config.yaml
n_layer: 17
d_model: 64
n_head: 2
n_kv_head: 2
head_dim: 32
d_mlp: 256
vocab_size: 2048
activation: "gelu"
norm: "layernorm"
norm_place: "pre"
norm_eps: 1e-05
positions: "rope"
rope_base: 10000.0
rope_fraction: 0.25
qk_norm: true
attn_scale: 0.177
bias: "all"
tie_embeddings: false
parallel_block: true
init: "uniform"
init_std_qkv: 0.062
init_std_o: 0.0
init_std_up: 0.062
init_std_down: 0.0
optimizer: "soap_variant"
lr: 0.00911
beta1: 0.95
beta2: 0.99
weight_decay: 0.0
lr_head: 0.0101
warmup_steps: 117
schedule: "wsd"
decay_fraction: 0.686
decay_shape: "linear"
final_lr_fraction: 0.0
batch_tokens: [16384, 32768, 49152]
seq_len: 512
doc_mask: false
z_loss: 1e-05
train_tokens: 141400000
steps: 4790
dataset: "wikipedia_en"
Each number is 200 + 30 x the weight over its row's rms, rounded and kept within 0 to 999. Layers, rows and columns count from 0. The size before them is the row's rms in percent of the matrix's.

# down: layer 3 MLP down (transposed), 256x64, rms 0.563, rows 124-134, columns 0-63
# up: layer 3 MLP up, 256x64, rms 0.601, rows 125-134, columns 0-63
down124,100,205,212,200,196,215,221,216,199,190,171,232,165,248,172,154,129,202,208,234,170,230,162,203,198,195,208,185,185,220,207,234,189,164,208,168,191,207,228,208,171,153,127,204,187,170,200,210,205,222,122,236,169,125,203,168,212,224,185,168,220,182,146,181,245
up125,089,154,229,188,210,159,165,130,185,174,239,187,225,224,244,163,174,127,193,187,179,204,209,220,108,200,188,173,169,209,259,177,201,178,181,185,207,201,190,171,226,228,199,221,202,194,201,148,176,246,204,213,251,185,172,220,178,223,201,182,200,244,212,227,182
down125,094,252,214,179,198,174,210,173,233,252,219,180,174,193,202,156,247,148,165,202,228,221,158,185,135,258,198,158,183,172,227,243,177,247,208,216,203,177,179,209,187,147,209,212,228,176,138,218,177,204,135,188,236,208,209,226,219,192,171,214,190,179,217,180,224
up126,088,201,170,177,170,173,237,206,250,181,209,252,214,171,236,208,194,236,141,179,194,160,214,202,209,247,193,252,205,158,166,179,164,198,253,263,154,216,239,204,213,198,247,182,205,205,167,235,215,193,195,207,204,186,235,224,242,236,268,235,209,174,178,196,199
down126,089,176,210,177,199,179,182,244,207,121,133,264,179,205,192,207,237,192,195,161,217,173,193,184,190,197,192,174,183,135,211,190,262,174,273,204,192,214,210,196,242,215,259,235,173,169,257,206,225,204,186,197,232,201,173,197,216,225,215,190,214,187,162,225,186
up127,104,199,185,194,185,212,232,179,212,161,257,195,201,252,157,222,180,212,199,134,153,189,208,172,210,163,201,176,183,226,191,196,225,156,130,245,249,162,210,213,213,158,184,231,243,195,173,176,170,205,163,219,271,148,217,181,229,167,188,177,215,192,208,212,190
down127,087,173,215,187,216,198,202,207,199,243,156,217,131,166,208,166,217,195,198,220,237,216,206,169,144,223,166,258,220,131,218,206,247,210,265,205,191,189,174,222,157,168,220,175,181,216,171,242,230,193,244,179,199,201,226,246,209,198,216,211,146,170,205,195,153
up128,110,243,222,197,172,226,204,227,178,180,230,205,194,198,150,211,207,234,239,193,181,244,222,187,210,209,130,237,200,241,184,169,188,147,171,230,231,191,204,203,226,219,248,194,208,220,191,125,149,115,214,216,183,225,183,164,248,176,206,211,234,183,182,177,209
down128,086,229,202,163,234,126,177,201,170,282,242,194,197,219,223,181,215,177,191,193,257,195,168,165,164,228,164,175,215,209,216,201,204,221,198,188,193,253,171,229,163,231,182,167,216,239,193,220,233,225,213,177,187,162,233,196,171,203,198,259,216,240,169,214,146
up129,098,189,139,245,191,178,203,188,230,226,209,228,161,176,261,241,176,233,174,212,194,187,208,195,226,192,212,176,188,194,207,174,150,187,226,125,240,223,224,148,232,216,251,226,188,202,237,180,188,225,166,176,228,222,216,223,183,186,235,252,157,255,200,200,168
down129,120,227,184,156,199,241,149,192,186,189,175,188,188,170,214,171,157,188,178,160,178,226,183,173,163,213,156,210,199,257,236,163,205,203,204,202,165,177,238,189,193,227,166,217,200,166,193,239,187,250,214,228,206,188,118,238,180,167,177,221,146,216,195,128,216
up130,099,232,178,160,245,213,266,130,180,199,197,195,222,173,189,219,202,248,254,207,165,223,243,188,162,167,234,231,227,225,188,204,224,208,253,197,179,228,212,175,223,212,219,214,209,148,218,185,227,161,204,202,229,146,148,212,212,235,192,247,228,171,173,186,225
down130,082,211,183,168,173,222,172,178,204,267,171,248,176,203,187,149,240,213,221,244,217,189,166,210,201,200,165,215,176,138,191,169,165,185,203,254,233,214,177,188,184,197,218,204,164,212,229,210,215,170,216,207,154,208,277,169,222,210,126,179,246,200,235,208,189
up131,099,224,160,184,178,167,227,211,162,123,250,176,192,209,177,194,196,247,189,169,212,170,166,205,154,191,172,207,208,257,234,184,231,264,199,215,181,209,196,240,224,124,158,174,187,216,200,220,157,187,248,213,235,221,205,196,241,197,195,189,195,171,197,247,210
down131,082,241,229,236,177,235,183,177,169,264,184,227,204,94,255,265,192,215,237,221,198,226,246,187,227,182,160,189,168,166,177,186,213,195,136,228,208,212,199,156,201,217,225,187,222,198,211,186,208,208,171,154,180,174,210,216,178,194,183,199,187,182,184,222,189
up132,101,193,219,202,146,163,234,189,215,131,183,180,157,203,165,260,234,157,222,173,248,176,198,151,228,155,176,224,286,216,213,188,205,217,183,191,192,212,181,176,213,222,196,169,171,158,183,218,204,195,204,187,218,200,235,247,193,224,218,238,197,211,189,246,152
down132,095,199,199,207,181,186,197,208,175,208,244,159,218,231,226,197,246,158,206,243,183,209,175,244,172,161,230,158,191,215,220,223,168,236,216,209,155,197,235,207,133,219,197,212,204,174,212,145,216,146,191,131,179,160,235,224,191,189,173,184,230,256,171,237,159
up133,084,200,168,152,206,227,185,174,153,215,204,203,245,168,140,191,234,227,179,166,149,162,181,154,209,201,213,150,221,218,240,188,262,208,178,261,203,173,203,202,201,231,162,260,163,188,230,201,195,228,148,208,193,181,181,206,202,208,267,166,216,206,216,205,187
down133,105,190,222,207,256,211,151,255,255,186,187,179,170,226,199,225,234,231,192,172,172,164,178,205,194,158,230,179,170,188,159,186,181,233,215,190,190,230,154,153,199,177,159,136,179,206,230,176,181,207,176,187,236,207,204,187,179,164,167,180,263,181,173,139,178
up134,096,209,192,222,200,186,218,227,244,177,203,165,214,205,206,162,149,174,223,169,206,161,235,155,231,205,223,181,217,228,204,190,215,181,200,172,263,253,223,147,191,175,225,213,212,202,93,208,204,252,223,227,198,167,235,202,205,238,195,215,245,204,236,220,234
down134,110,157,220,198,188,178,176,243,246,199,183,232,182,256,178,208,227,229,248,188,203,203,213,223,266,229,194,219,214,125,219,255,206,204,171,164,228,218,184,228,210,194,217,183,279,225,254,183,196,195,200,257,205,213,196,218,207,220,145,193,235,229,222,192,182